config.toml
num_hidden_layers = 16
hidden_size = 256
num_attention_heads = 8
num_key_value_heads = 8
head_dim = 32
intermediate_size = 1024
vocab_size = 4096
hidden_act = "squared_relu"
norm = "layernorm"
norm_place = "pre"
norm_eps = 1e-05
positions = "rope"
rope_theta = 10000.0
rope_fraction = 1.0
qk_norm = true
attn_scale = 0.177
bias = "none"
tie_word_embeddings = false
parallel_block = false
extras = ["shifted keys", "attention sinks", "value embeddings", "hashed n-gram embeddings", "an embedding shortcut", "capped logits"]
init = "normal"
init_std_qkv = 0.0488
init_std_o = 0.0
init_std_up = 0.0488
init_std_down = 0.0
optimizer = "muon"
learning_rate = 0.0224
beta1 = 0.95
weight_decay = 0.015
lr_head = 0.012
warmup_steps = 0
schedule = "wsd"
decay_fraction = 0.375
decay_shape = "linear"
final_lr_fraction = 0.02
batch_tokens = 262144
max_seq_len = 512
doc_mask = false
train_tokens = 901300000
max_steps = 3439
dataset = "wikipedia_en"
Each number is 500 + 40 x the weight over the matrix's rms, rounded and kept within 0 to 999. Layers, rows and columns count from 0. Numbers have three digits each.

# v: layer 8 attention value, 256x256, rms 0.208, rows 255, columns 64-95
# o: layer 8 attention output (transposed), 256x256, rms 0.192, rows 255, columns 64-95
# up: layer 8 MLP up, 1024x256, rms 0.233, rows 0-178, columns 64-95
# down: layer 8 MLP down (transposed), 1024x256, rms 0.0594, rows 0-178, columns 64-95
v255:562536432464529380483486515508452547544418500532582426470475507486482491395487480537472482479481
o255:464517464528562380524463553527442505502458540565555441462541502479494544374507463519483511438514
up0:552547450499518551459454504474459576574480469497416531486567477480500559501479501456499512507502
down0:469595548457490519445499500534541540462552506501466559524490519580480494470449498572497432448457
up1:487455590483494446484591513509572548552476491478487511532534425450401503492488512564532492520547
down1:487480494481451480485498551494497451515563510520475519490480465492436472537451446473485511502514
up2:509501497544518484560477509532539535507449553552482516411496548497492549499505498521446502491565
down2:470565478548483502481495492517492491469521445540501524546552559510517450460451498537447484510529
up3:466503411529452560571533501480477499500581474536557483480500484574575583495519511512540488481559
down3:501484598485513537456570487530542429529488511503474492475475529460445489514386567468540601451413
up4:494490508427537505534510470502477559523539559526502521515485462533490536438497513479501455494531
down4:560511512516524504478475439570500493479535485449478431532536497501501492440540455508553441486492
up5:491425491473478472536553501554483477517580530493533485553455552487505481487495500482604522512397
down5:508620476484483499500472459521494577550508532504611488445516534458453521488543530503498471514509
up6:533464437482511451471423474557558456526476484533453488501516538483514496455518466471579534502456
down6:540495589529444410495510440460458504551527498513480529444427562540429459448485518495591569433536
up7:537505515497482597464522504485517499531576540478506502523450508563430478552466498508496430582530
down7:529466487523493475454483552476548562548502520424443486523521519467509525546462541575480461452493
up8:384505444514453448513482482607476549439554518496527514483440473471495563561478518522457412514481
down8:453525432578532444574469453570525514545560521551522515488492472441512549480455406484469469516505
up9:416542501457457548516514516534452515499491488482487488526541501607531558484509472459496542483472
down9:515419435531578494489495548487508497485530547531480511498428522437442524475548545526490542476517
up10:573547504534484522455419594581482510526527542518579512497595550538521546565555514520469446449490
down10:538526550501469508481513477491501546548439511550468452465386439473497518493557514500470517547458
up11:506482437577447603499385464531450475458584529465507519463492545461519466444456501506538568525537
down11:477442483469497507558551509489511477508490559508504485603543481484524463416542527517502566506564
up12:497511508480486534497501485465517533475472466532477508522444533541478501538538607524466491485541
down12:488495587467481480514536524507542491523600422519504508562516454491509555520528530508464525559502
up13:495494492498544562578541508489494525513503484485527456502532481512501533461482551518459479504517
down13:457565533530400443399437487518542506525493480477546506516451517464519518481551466551506496515539
up14:471486561534564537478431541542521467519422517459531528513465509521503487523480449454466500451516
down14:489521478524505495520458579517452449466488512487542498460473475510520592561505529478483501445535
up15:563505519443458508518497520543487495501503496505479484543523499440534551474540529606538500415421
down15:435569482456525465512526543479488545535475552516499516532493461502447562507496523529430485508449
up16:479507511540528504569476475514487544563426571522462568517530503495524525461418494456552493507486
down16:485505531560439500459551524543512444536539476480557464445491511481440483524494513503471507428522
up17:433467476475526521438518533498409449501469529511527520474529523494472510520558485458529537526581
down17:506474519450429475537409502520538445529467534510462516471508533494514459572487515489508529529482
up18:537558521417507529516490487506467506469484463510513422526531496565513458519547551539430476514560
down18:495487496430541523557455513465521554538508525466492485522569529454548470553505537442474502518510
up19:508525466506572533463551469448581485489609528466560482507514571531447453477465484451488462603488
down19:447518515522524420548520471517484491490561541442518477515518484513510518484523486473482497478529
up20:483501513489493542528512459484452424406512497521503432457618458557505506539545466597451522418507
down20:488513554481509529546433522608531411467488488479541407514568500467419446514562516551453495532539
up21:474504492539536451493454446439533532497460524486483457480456502462422492523455543468531447553545
down21:484416440480488507511464474500469508469478457533500561524505479523475480504503500454510529512565
up22:491539462547472498510509520573455528506537458473445501440480491553536525464496483506564551583531
down22:478518448498524509508483494597556489475476503456479437472476496428518539542483514501476532483499
up23:512529448502497495514545570484480556428495498510447441433474441450479473573527538440579525506473
down23:503454453537552499416504505591546545521508466552473521535520491519497504508499505432498525516457
up24:602503436495515481526513527496484562474551466507556546518505475422501525492491505525531474454542
down24:527544554492469455534495509513467598552614529472490520448554425536523475504437468573531506529532
up25:549561448468517476492481453490459527490430516476485508535532487514526436534483513565541480535476
down25:553499530516544471534504472571543425546476453460520579441453398424536458459510522481480475613458
up26:513463464495544520488553511463468465507568483569470487496490445514532566430483471554480409453555
down26:516586459422519462525507515516446481415443534469519509479566498502512529511574506489484501544533
up27:431565465428479602520493497481592442510514559484446524422481456579539544532495461548563528431535
down27:395515474464561482462441561478525485474514497581483443572505503477489441557494504483525373482480
up28:543489538564595500421508461518588551484433526501501469462512448488500473486483491489483468416560
down28:493540487484481492493420483423453528508533499559544531442487474444484504564482474498507510502459
up29:416544495491477522530485562591512464563575509520536465463448544492536364462479575518505460431487
down29:411512508537515494540533517512564469520465435507471476534512418459445538474535497479555515421517
up30:555521544476484516487464498456505500474508498550533364547500459473551511497540462576505503514537
down30:460467485534485517550528487528541446461526471516458503536525474496533495477510563554476491552551
up31:515497478489461456538420477457500529481454451506575502488480480474493531495568551509479534505537
down31:487488523491450537453539555513520485517509468502503523518482547529491434436578401466439527556475
up32:402621511490434481456514504480534503486487476469537516462518541506524501576517470440523440506480
down32:497534520458472494462444494493501466524481511537494534495508493459429507503489607559484541492583
up33:502491528627589410497434478498585458465533475550509512456546537562463459498494563484536521541444
down33:484443601579560545512562514490502473502469488476511491531510489558509448516468497501555522479493
up34:462513512537491477537409432430507528434556482455555511480512493554517529552474456498526404470479
down34:481446472466527442516474479529454468553457404495524478542520526501466496481501600492501498461496
up35:526485524514499538477486486505499550499424483542497449543518507550574517443426509454513467482501
down35:486546507553547520401499474488517448521583524518518481533405499514561521497625466472473494512487
up36:479506441519463539435480447512448380581601446546485489472579508499404508526420572534468462538518
down36:495532464515514445454520420468451479493540436438473548442479476582526466539463510542441491551444
up37:425509453477533548512471524466551547487462550542514578509473558650477458537537574505417477540464
down37:540441467478525497547480508450571514511510494551476520456511485494474541565433431509545531519406
up38:513475434426610544490512435536565441546500520550513485484477447501459470561535494562554457509546
down38:501458572480500560488522444431516478556567513469445455514540510519431480535504468561504497537591
up39:538489538484508501454461483510544479496466509495454552427514423560548529524556502550493521477451
down39:436512461510476486434550483535440456524566546532527592505451478548534492540511449512466552461445
up40:513478434475544550498441491487536435503459526541510494516510493452475488504547508495510535520400
down40:537481513564475476523505513516503455452418511486503497540539470576453558512469498491521433545547
up41:541541515452573506493513567460497462442464488494474528473544541486486529517514554474544516507562
down41:496547539441457428500454492535477457536537524530540465520487495500430453507554493499474495484483
up42:507512458458549499504548526562479470560520487519498425507479432464462463483482434548469530471480
down42:517494503536426569507464540440544519465546485549442530457487531586563493540449496476562541516446
up43:519501476480540491534464592536443515495500493555415475444481491515514480406534488492515501483453
down43:452559476516489475419494544471516515425482521510501484506518504503577503530461493608506530511505
up44:524552489589450536491520474516517517492505467477434537524449563573516480536491523434490558506472
down44:530474392419453513522504476437546466529556517530475516487581443498513472448446470396488525529488
up45:471481467517529493524519514564571564514537497505451554438505435466501500521529472481495557420482
down45:473502486434512552519501583485457557421479457493538577510542473495414455504408434480597502495460
up46:566482509449544600486469526437496535527523482432549499529523552525535463523538549551539476443477
down46:467512408436476501504500437514542456492568430455517493504548518513533560538515440505523536402538
up47:510482504552566419523438499463553404502512501419545493495529521541514539512536493526465527470566
down47:468502482473493472482489526485510531527511498528541495580506477537498479562434435460480496519432
up48:494554479544420441427488504484539531488496509533494497549499531428583545423529475471541528454535
down48:486528534487497473574470538486478513512475491524446484507413556484523457476473465462469521503585
up49:478438539434467540477473536483518489571520545467498563509521443504469525547517475518494493503570
down49:437488489501483479477495457499553472518444472477529513462508542464538556528527517524445468508434
up50:510539458469449497442436515437503543528482509510487524606555528416511442531515519583522524522490
down50:542496509468549455394528502493525509487484481514549571464486500397494561426507429537466506472560
up51:486532556557435558563518533520539470501560501436434555491503533428501463521543451455493541472553
down51:523542468488507581478516476519556518538506499480481550464461500417483490523490477453475469490528
up52:460446517473510507489436485480489452487456432485501522448525514441447484471494507539587526511549
down52:554506509503523511519537467465518528490549497521483508475544499533464507494533569438502579533458
up53:482546509470529543583488502488474468529535514528511492467490501492451508587566487445451535537512
down53:523543477513456504530486487534528533516468470499478559548459532547540500491510512521494469561497
up54:486398505525490530394542499479534541539467512467473552490521576493550507489547514539449470555449
down54:510504503486488506505519444505447593530553459480498466510519538516446505457494505521487530562459
up55:475531466497482569477537501546474453489499443427461465537535494488458451495525426532501488519478
down55:527473529520513470494532481518487534539418507495498630487421420539471485471520555473479482478543
up56:511473505470477511526516488458527470484501430483493456526528510500459593510490476481454450537474
down56:455494479515480504548509520519565455525492568524549462498447479507491489538510472493477501410496
up57:506510484469534476486482466494482511464459462440539511518460544519548414509492564529445544529513
down57:468435460490464451528576544473495523388528545497503482521483477482567537544546480509601494464526
up58:426471480517528445465445465461495476520481502540441465532558503425442518475507534506519478474530
down58:592505537534447552492514454488488571470526528548518506547543500464526504440523516467430501561469
up59:433496436498470546465493459533612448564496439486514560398483572573488582502543589483559485453483
down59:464501528480494498428512481496599553477444470457452459442500522489492493493510495469460554528517
up60:549453475541470496518478561504587493389559524541464530507518516518514478493529561495517551581525
down60:520514496446487526494401512488520481468562519489436433508449518509478456546490466502528539496501
up61:506550477485499556436489571586460523401433478457463526432505482556457541456499537577490532512569
down61:519518535472534513468440456504530515523507498462467525581502505449474493486550519523517442551500
up62:520536459468461468545539496508472455455555491455519465507525500510466578505498485505594568526505
down62:507541506526499540531461441541533549556485496525486527574464488522498491503496523522493519534545
up63:477496437501556554481453459474509544564533433531460461453541511491507546529538499505526510571486
down63:463496485480490492470468509525515459538524507526458538585468522511555451551434509527453509494528
up64:481513495489476552507458551456456489545555538461483510496424540513504492465497525496561493539504
down64:541467471551431397436504610530492504478570462522515479506463477521521450527464559538436534553513
up65:586562515473516596543425535496505476478425448486531472406493499483403434562511516502463537473523
down65:480501504462528528465496540438536525433445498494537526517498587519505474525497465518476541487498
up66:465495481448463503542471553550462490475525551472538478518513489451465484517477598543480571540548
down66:521422518518505465450482517527485499549452525582538487484470537504540461482476474512512533525510
up67:503482536502519431501399494454529517559513505479529466496446487454543438509525533473468447501547
down67:410557510489522499462454537502558513433537495435509524470445468464462519514470528489447562435538
up68:485492476494454500451514538529515559475463507537478511477520504455402521495482510550493535523523
down68:440555602582462451498486508526552508500518513534481540519497515436494551420490484519537499442500
up69:547460451514531474529502503520470501467555527607515510500521524434523523440514532473553513519501
down69:488488460448485465457467480507488536466535466471500529500510487521515490530499514504572494536500
up70:523476495420448557460471484498512484481544523481442458531539463547485461534410518498501536491564
down70:502489446532544568487497478560594495480466467462529494494423553524495503408502579458494495521536
up71:464521561498462512509557533496486586471484446492499551535494502565511447455480509476553534532599
down71:476460502469535482455535507476461542472464498471545582498470427577467484500449497480456512512531
up72:471497519491527427420509555519467487528391461496446475494513506511516484489529553483541566493437
down72:423528501511474586480513440474445545441528475462554516499575505562476458498521486528472442425560
up73:473535471431517561533540534616517535498495536477502492511472503451486482513490573564448527548471
down73:491490538500479436505537465502520450510547513448542475489461559548537527482420429466546505537470
up74:548522564506617474484502461532521494492501427475526526455512540487407467533515559459538539491522
down74:474522478477447508476491504535519529530531487542449523498471537484479495492462432506489516455560
up75:478523517474518474466530496478521488550445505517489504476575579553468507519408502488471440481514
down75:498507514476531535470581473558457484557398511566451475489458478531474519534410412491603533457551
up76:513447517427526513502526442476488533463525530474507495488501496528547425438561467442537496493553
down76:518509559435574499513434463493561524488488517565469454544512540489516507414471435525538521497498
up77:483498470515556515488425483534544495442498513496522507521445526495474541501488504487445545536498
down77:490500486494478545477516499560526460520517523521479577497518449413484498499532562517473542456498
up78:467536454447502525455508474508457457398455432491469509432471559570489538444466513451540463525447
down78:427485505479490513525474481508457521495459475483486501425449472499469466536500502480521468537558
up79:402528491514567473450523526489511483465547464516484543534486486510508491497538473524542544482493
down79:539501548548436558504446424489524517508510481486445497474555503510501507481510514545508467514501
up80:512562465453535539519517533499480452492499520456509486468513481544546448465479497473494491494479
down80:508485458551435577543498471529499569488509471498459501428514542553421532459486501535411528459506
up81:543470445536506504505503524557518421502473531464519445484474541496476541508467486458465476491462
down81:472546572551467520578501470474528479460522517493472507497480449462495531565444500511558519528512
up82:554575525473562515599456473566465454439484509433550453425465484487487520513440598449519446490457
down82:550520493495550542557490524466552476563492500570431526468498547450445534400521468413558466463426
up83:510450487559529537457546508486473505481509545476401463480505509558507487510520484550479468475536
down83:496507529443581623532594488542537513489541513516600564486461464511505393440396519549376476455510
up84:488473532519503476512521482480531461487508455555523446499483480588498584442587558419521467533509
down84:499496503504478431489480532449439455444542464531524518495494462438572520517489538547535553538488
up85:518522591524483455517462514491522467492512454542566531508570618538529561447479465484529488464481
down85:457519619552435461495570517532534461487479475512544456534499589448485507479533463488517503535471
up86:469407502499472481514536433469486499457517440471585478522553443415521438573541437490507481483500
down86:570496534494471461506442491510549494513436541490462545526566512513527573545486431529489542471540
up87:514508505547579487480473574537449472467470456535476559589499550527503524480469504491515569488497
down87:481503496520532445505458500399511546438472503522508439490511550512539562487499490520506488511516
up88:394516446525439442489525487491591469487495471497517444513471483491507597513435578484565507556541
down88:453491499415488490474595476426500442532474487522500545581461524487477517532467494457529473453451
up89:524511499498469497571515502535502543576531538500535541498542467458473549544539521510541483518473
down89:500497481492471522556470474525462568463509505516461445514420469511504458499499560508494503549536
up90:541486517489485475479376496523509485553562544491460476488480528600554521483515478543574429544498
down90:538408537471482471505470499491521483565498541498444470513502488506532518513564498483565462541542
up91:519571454458541515506533497485525521448502540597484478531468518482464510506462468532550429528526
down91:559511415463507468529468511537527490470545533518500482497450539518506411425496527527543539456489
up92:523552494461457531481481492487459482532481486454482468438498476419533507500490479511555535505528
down92:491509488527468512517467541467568489473527516471488473498489455625536488504435474511514581502521
up93:534497502479559559516538491526469452571460483517553472512510539483516520556535536568443504450493
down93:442545539470494459546507482496495491517482557469542428517449500489512522453491537464492564527553
up94:426484531470459560559634563497524495517518481540536635493462592473461536447532562450536415475444
down94:498572447557363509484583515554437413542478470510537594571484541509493501468518496510488551391497
up95:496507517558548530516469600595523503585473477473503497538460564472474529506524566501565478473399
down95:494524486447556465575518517499453510480457479441521486523491456486500515557596507510462466511453
up96:460461445559590463523507509462533549442501556457506509450527477558459616508521576463540550468470
down96:490452564510429513498496495503541612454570423498520411523516620511601513505577571508439540548470
up97:460522588511531463510528472457458434536509539493503468486529501465540591495488485494479555546521
down97:504496460549461503506489554472502535486475542528484523534460397482535437483448545516454456432446
up98:489518456547497481472534489494373460507443493457519465491495388500512508509507482495455476469530
down98:524487540476500548470536484495543505437489493562478521514468471500494523455509445549522504500406
up99:504534488479452525495453525563515545504533527515506485475487565428477528517464488528484539484517
down99:503467450485514527519506441464439499546502463625489586463481533469490523433517523537432502429454
up100:492569548485440464561528551463431507472612487463560480487503408505455467496515541542456545494546
down100:518397524374533566539485417588501526473487510532508531493443463543467477452506516497482539422518
up101:557420471475497518527546488494562594421515463479466494548564523515448494534558498468501583503443
down101:412498473473515522453576525466524492519486467491474512499504488539491494477545486490452499483417
up102:538462464473472456517463539574564547517506454497506536532480487458525512536478504544499471574477
down102:521525513496499512452517529565465498495540469465507450530491544599425471465468521495523512465488
up103:501456500510532448530496556499499510473529450462489533379479498593531455469488475572514463451481
down103:512484482528505520492546432459528532602501529554540442554536519411423484561534520397449552547484
up104:475463420555544480561529547552525555505481508515503544375494476481426441438418466495497448565552
down104:526583557453463558453481520532450493503545503450497491549529518526521491516520437514487540419546
up105:504494518510506516483583549480515517529473507473586583507466481363509489460455567532514582503517
down105:572494525453464520531504550514507546527525495463522449493518519537427525572507564510522504527491
up106:494485540466502511503474515482484562511493553444507415503498520529517461447551517451564546438563
down106:437459457499481526544484469455463448483570501628515482544538448515421474519423520556501503524443
up107:463525479460509577471520442538500518465453431503589562412484513438490522505562442464508501526547
down107:497511580470479478537550516457547537454490437493484510554513459481598483518519473465557497491531
up108:502485474527509496509531524494486454448525557513430483508433556502496490436522532527528496496530
down108:493463523525479566551474540419487542541459515488527469477473546494541435499577479503526490504536
up109:481463471579544427505507480524543516528477478506526488447472491533514486511478507535482460524484
down109:520473500544479472458488517530483511567535529515558529459444480515470459474574487471446490508472
up110:475496443533522418488536533479520462508501501550525476536531559453500562506506492476522532494435
down110:492448455466538512447532515512559491494451512475491471485511522455425475476492534500588555501497
up111:517518461521497442563460480486507560490518578536519520428514518541513522522449580481504467494493
down111:476535467492445398457517492466493470465467533457473502467482536502469539506412473413452423545464
up112:478463564549504473483468524466517499535507550543480410560511534485494510476493424533518532525522
down112:463500538476462452516570484547538496571444501551533573513514467531533462479469526532560438527475
up113:503511577516523507464486544517514518453502506501494462487474421549413519541530481488462501452509
down113:484512434495537498504501512502519508481507547489519531492520498489531499470522509477547495477498
up114:515533532455463466490431507530552538522497488468530500510467509488470482515485426529504458529482
down114:492507459510464460487445461497494560475532523510455518485520506459539511510463528498537455536487
up115:456480592454522511511480495482565491483525545478472470495537575418520475464511509520528435506512
down115:446421535508514522470470462532453441449551513539487462509554557474506469484484455515506505515489
up116:446534472540522560480520492572493446508461466532487452440476479494520529441432485473495483495447
down116:442526521492497519487529462474537460515542520504538480425415473569553499432464472553527457461477
up117:560563478434503486519461505471520505571486424477513461513490517576565465542545547450507531531580
down117:475490479486547461522486517488509482506584527472472510547485506493495470524501480507476528534554
up118:534528545460556488473464483495508513556510497490530518458507400479435485451541512554515474448499
down118:447456522488475515508483492511494476531535474491484444487449451450491471510444475541524496434604
up119:569458481535548517452471485460500487483495503536466479512509593477531534537518510490528537546513
down119:517473510505532462536483501468501543461507524452491441564547497426496542502519527522503423549507
up120:498437498539478443436524558481548489484518546433527502474465547567469498480474497526488593521545
down120:492580441450473487457499491531463522436478474507464398531468495488451513532438510530590521476494
up121:437540526487548539485547465548461555440513488524525483506505534480524496461492497534497541486593
down121:450508436495552473518515546547453521493471490574429478465469502495515524455549533482457480469481
up122:505506484527497435496530467521479480412542478481494467520518523448417519484493465506483474476472
down122:572474461543500427528531531497473455479459483467596512488518445566472442520503445532450560399510
up123:482495536533501497595487514527473455470522527486519488491513484446501483542519471521581544512485
down123:491522501538458490429496480465469528476509512462499552511467514482544493491570483505511512440456
up124:520498487480525414503446498593473495455482472476480525533472578504452517526533474473441543513483
down124:506420479555544553467472540549501473489473490454391526502537490521495521465495449420553523491539
up125:513549509439505498534512477495518466556450462560524505502475482455523528543499505449443486466521
down125:438502498522510557475502486403497483437548505500494460523535532408432459592483527469514471444501
up126:582516508493536464466486486475434447547459438456485455503485541536535515552520447437482472454455
down126:533574557494512539452527504471554462504494497470446467456490484522517560496532471501444498451464
up127:517471461539526500445492452507457564522481512511568511498519506536481483493579494458538472493386
down127:514549522478520482529516480482455519525516542574495515504470471436487466490424501494487465506474
up128:532486508550536559499508595559458512595563574466499561446507525523504483526524435449489509461485
down128:478487459625531551491559581503470482484516466533550525518455454421469523434559468504518519394526
up129:577539547444489503461500535454462519481573508558557469503507492582472512496562519488560460518477
down129:522514514510459510525537499483503471555559498546539458536467453513529541539484459548484506476475
up130:503509486526536527516453444501512503549458526395519558446489482494536465462472498534461453480490
down130:457458465456491490481530537501505484455472496509539529510503470508511472412469501540507500505495
up131:525542524575499475487565551507461469580506481541498463506485497511508532495539532449518533543573
down131:496525502574512458589549558449494491515511525492431433509507453480471430519496467507453441448463
up132:565432519444443546562534529474468524512512495559536508445537504521526482481489538492460501482504
down132:477501565463450512509492494447550601498395500509491545435594512498553432571564465440399505368454
up133:490530562491462464492498532523440506552429534482514541483465462456425477471464519589482511554523
down133:497546539468537465536487527449538492584502478493479520551498438501509538483479485510482488496475
up134:548551489462458499460476434485481478506517508486493507473550446573600543499424555529531482452507
down134:550454534456513547483480459468461520556595492523505516506516549462454517430446502490524426490466
up135:520483447494487510530466403490557457513525457529490549505467606489517507500411527445483412531469
down135:503525483459478528453435535569500470481511488501520530543503502513461585496538540487461507499439
up136:490495592522454540538433581516460529440408457434490475513452493472523501535476445499499586514464
down136:526464502531524550540481516481549576502519481486425483502526489499501443532526468556464449487548
up137:475451482496510479446438510477456488546482545503478500482499481419497495522510573492516447541537
down137:553449463514540562510541600476473496475475432514523452489524472484529500449528544521531510524499
up138:514478442542463447545501487488485525492548504484568483477482448509519485525522588543497479466562
down138:503534509471461533446511458516470490517511526523490483427436503462524562437527429491498459447481
up139:503466460513534519544502488475500473480511569488474463553547493485396531563527437452464507544518
down139:472424501506431536556491518484511508488463571477484551524512466516485466571491521555446459591481
up140:474579465523486578498492552475456463508500532507429489534485550588520517476439503524551420500478
down140:464569502510466523461493509566518419544546492497540560498438568498486463501447491461510476535489
up141:512473503542472507483519485482458564468471541418498490545486492580534494524509461505509556509537
down141:584525504503561501550435539570523521492477439454524548544464489491498526432450506502446444540472
up142:518502571544558580554455486523518492556516473521465496520492519408505423457490500513530421477555
down142:535512508529499491572505471497445518496473497478470505554496544508491468565555547551466447571524
up143:504531493529491574524496516552505489567474493468496494534448454497512386463453551528475542469492
down143:494506534486465505500534495505577488552468568512480516501514547469538543540466483502501442478514
up144:481533539521497519407459461470502489525473436506416532499523454462507517531498480579603544545428
down144:459510464528463464415484480475483514507457515517507480513446507564445478485540511444477499480482
up145:513556512488565490492500578507517477499545488543516532506438482549482491519448495423483488443545
down145:499464509504505472520568561522481443545544486478515501504521523499581540504421537504511496509561
up146:571498516456535487526497500536493496506483538509478420568483547497490479540576519492561479568447
down146:556425531543520513505512539533438468556539509494525511529528472452503583475499552492497485519501
up147:495395420450488471528533522469520517524460491473520527490437527540523520518454565495546559569520
down147:546516487503523435520431463550531450478538487515555488494462497531502492480496539464465478460470
up148:537482493567498435522514503509527555483454493473508471496495514496543538457546447493491528527535
down148:477546542425483534443483512543500490570507452483484520494487498497448554512539522438532524517585
up149:467389565463473527590497533530521463526477459464580435486516434474492523430549499462442419496513
down149:481494491573514422538542483506537511548488534421552526492447569455522553539555476513495573557539
up150:526505365546427550457481491576534442508532493496553472380508560526527502359497507527554517464456
down150:445526553481502452465484501499498491481512620399535549463515512484432532504451458530546476413523
up151:530540557473443498532534542518469545521506490490562466459498517503495499468524528464523497488490
down151:454499461560480494557565530470503473506423434547464448427541536586521497484482488532491461565510
up152:576430494547466481560478550553579498569545455525584508557490499499512464477467508474468535523465
down152:533434494494466490463506489493501556515469485513556551479542513445480492506472542396468489380474
up153:504523482485451494525555495543471467494567451450463471412502447434487530487506522489554547474581
down153:479486499445480518447546470522498552455490473517476525507547473494516464508495509548488550530513
up154:464478347494526479510476537526487482564547542473564475550483542508434421496475495508486495490464
down154:542560403485536433458425433556498519555541448539533514529519488466531481576516506489520556551437
up155:525549569489456476527549521521514507532472518567559483477520586454449480593554533503512495475504
down155:521532470412466494526400477609492498565490492542534512484506542480406504496468501538499485493521
up156:540499508456491533526483558486507497507426543526508503480504499454430510469463571484559503485485
down156:480497500541528486480503462510499482540573449473500538545436540512554517526588365518440498541508
up157:513559552485547511474476430455505480515579546518444614586501541438468520466500528550534508512428
down157:572473593485521554539439489504500482551437510499425558525464468491548468494460518509480557429440
up158:533494521522487433515511496476468491512497502511516552492568504528533500464480556478540504457509
down158:532507466487491530517574467506438435493535438480506563558434528458441476475460503550545426522528
up159:557458492489517535515549538482550461502484536427525544561495558533481475399457521452507556507517
down159:421553468520539454484517552506484523448502493513500499527484493461513511554420512524499524490495
up160:539501432517514538425468483494592512437520452448482486518548525562449505422428488625464513508518
down160:521489445493447545528460534560532465559474416383466541477466464494505474455499503461487539592481
up161:515502466508510543469521521501514465557482495544481492522529471482430458503509430517462430466437
down161:471506494491489449473534531513572543535501513498517486494490463505526458539490537492406510463451
up162:479512531513472450482467539485546489491421431421459550517487485601506493566480509529474520582529
down162:513551530500445447493509539500499483498514526489445451495446402512496477527545529523516500523515
up163:501513549497476557485456524562453496489540467471483436352558583508483538565525505558513490482524
down163:500465510534528462506550487491441471488468451505489527481543557534497455479530521535471483512445
up164:534573507444485537512537469473435542468563505370595461446483505551495423508584477488536521539579
down164:589420445464563504515478442503401517542468496514460510576427558551536471453516493459481490496507
up165:482490497565543523487499566586532552530443556550529418524481505471501514462514457528496476507479
down165:519443462487505453512466438459416454481553508491548529502464493525487457504493499518489456422511
up166:482528522543441536508529565559442508522471498549496446454504480544505529505475506486542555531485
down166:500513499506524470452444500494489473468505512475578515475446526540538497479490504590494505580490
up167:587533518581459506550440495497484506570465524440506536546503525484504554480480470460480461540494
down167:562517595537529484491527412511495549522550472507463540516456486503481574484552402565506516551525
up168:528541557567436519545479609493475488481572512528476528525529500456507423550552515515471458545462
down168:525463443508501513581516555576549429513529464500486485509601453491493352486538512466475553456558
up169:465507453565538482527485499552494487543459513504479469477487488488561508471573528464541474446480
down169:480482512544526497516509512529512478474502503541474575510505535474479498502488492502483497484442
up170:552457506501517486494547454504486526527494465511522502504423519478439494514506431506521440544535
down170:446498499496482542540491480444418492517460480527558507505463466489500491578533543519456524429524
up171:481520469503471527578508555479539522496414479549518480548528523517558470457513543502494497479505
down171:546471534467522481510497505481523498506465490473578523567503472518569528508480495432545501508539
up172:521537464454487512477432497493556449533448449435414435443499520561505471540516480519485532497514
down172:494480544441527530492514507466529529489500453453469533495555470452550496473424536515475503540535
up173:490536410441452513501469495506501571527468494496445431556493559494473442499486462536476534548512
down173:462568555502526493504503502508461498521516525552499522428488504462488521547525476518495588488533
up174:519487510542527520506570536521407519513515512448450525523470517496499511470490531472467493508553
down174:521505497557469541444450549510468495505465522548451544515492464497468496506548453537501475505465
up175:448466567571451517492523511440440601568504457475411470504542484478506588453579518516480503468474
down175:454511519579506480539493555517532578538498570375516494465413444553511528514490539424542435491521
up176:488531445387467437486516447478424451513547512505503474505434569486492472463456509464538545522551
down176:458510572531541540514476510502521530539465434508503535544555435530532488464504469547569529456487
up177:553508521514518505619533467464511419538491439489579493570452449546516493392492504517510510601531
down177:543524512467410433472425491541554458537438556534474462425462584476516463459358468453480489541498
up178:507522509504481499481518478504525456523474505536506501538521474516544479545498470521493485476540
down178:478486542564479490474469502470548492493471517467504476502457537473537500481464484538531503525515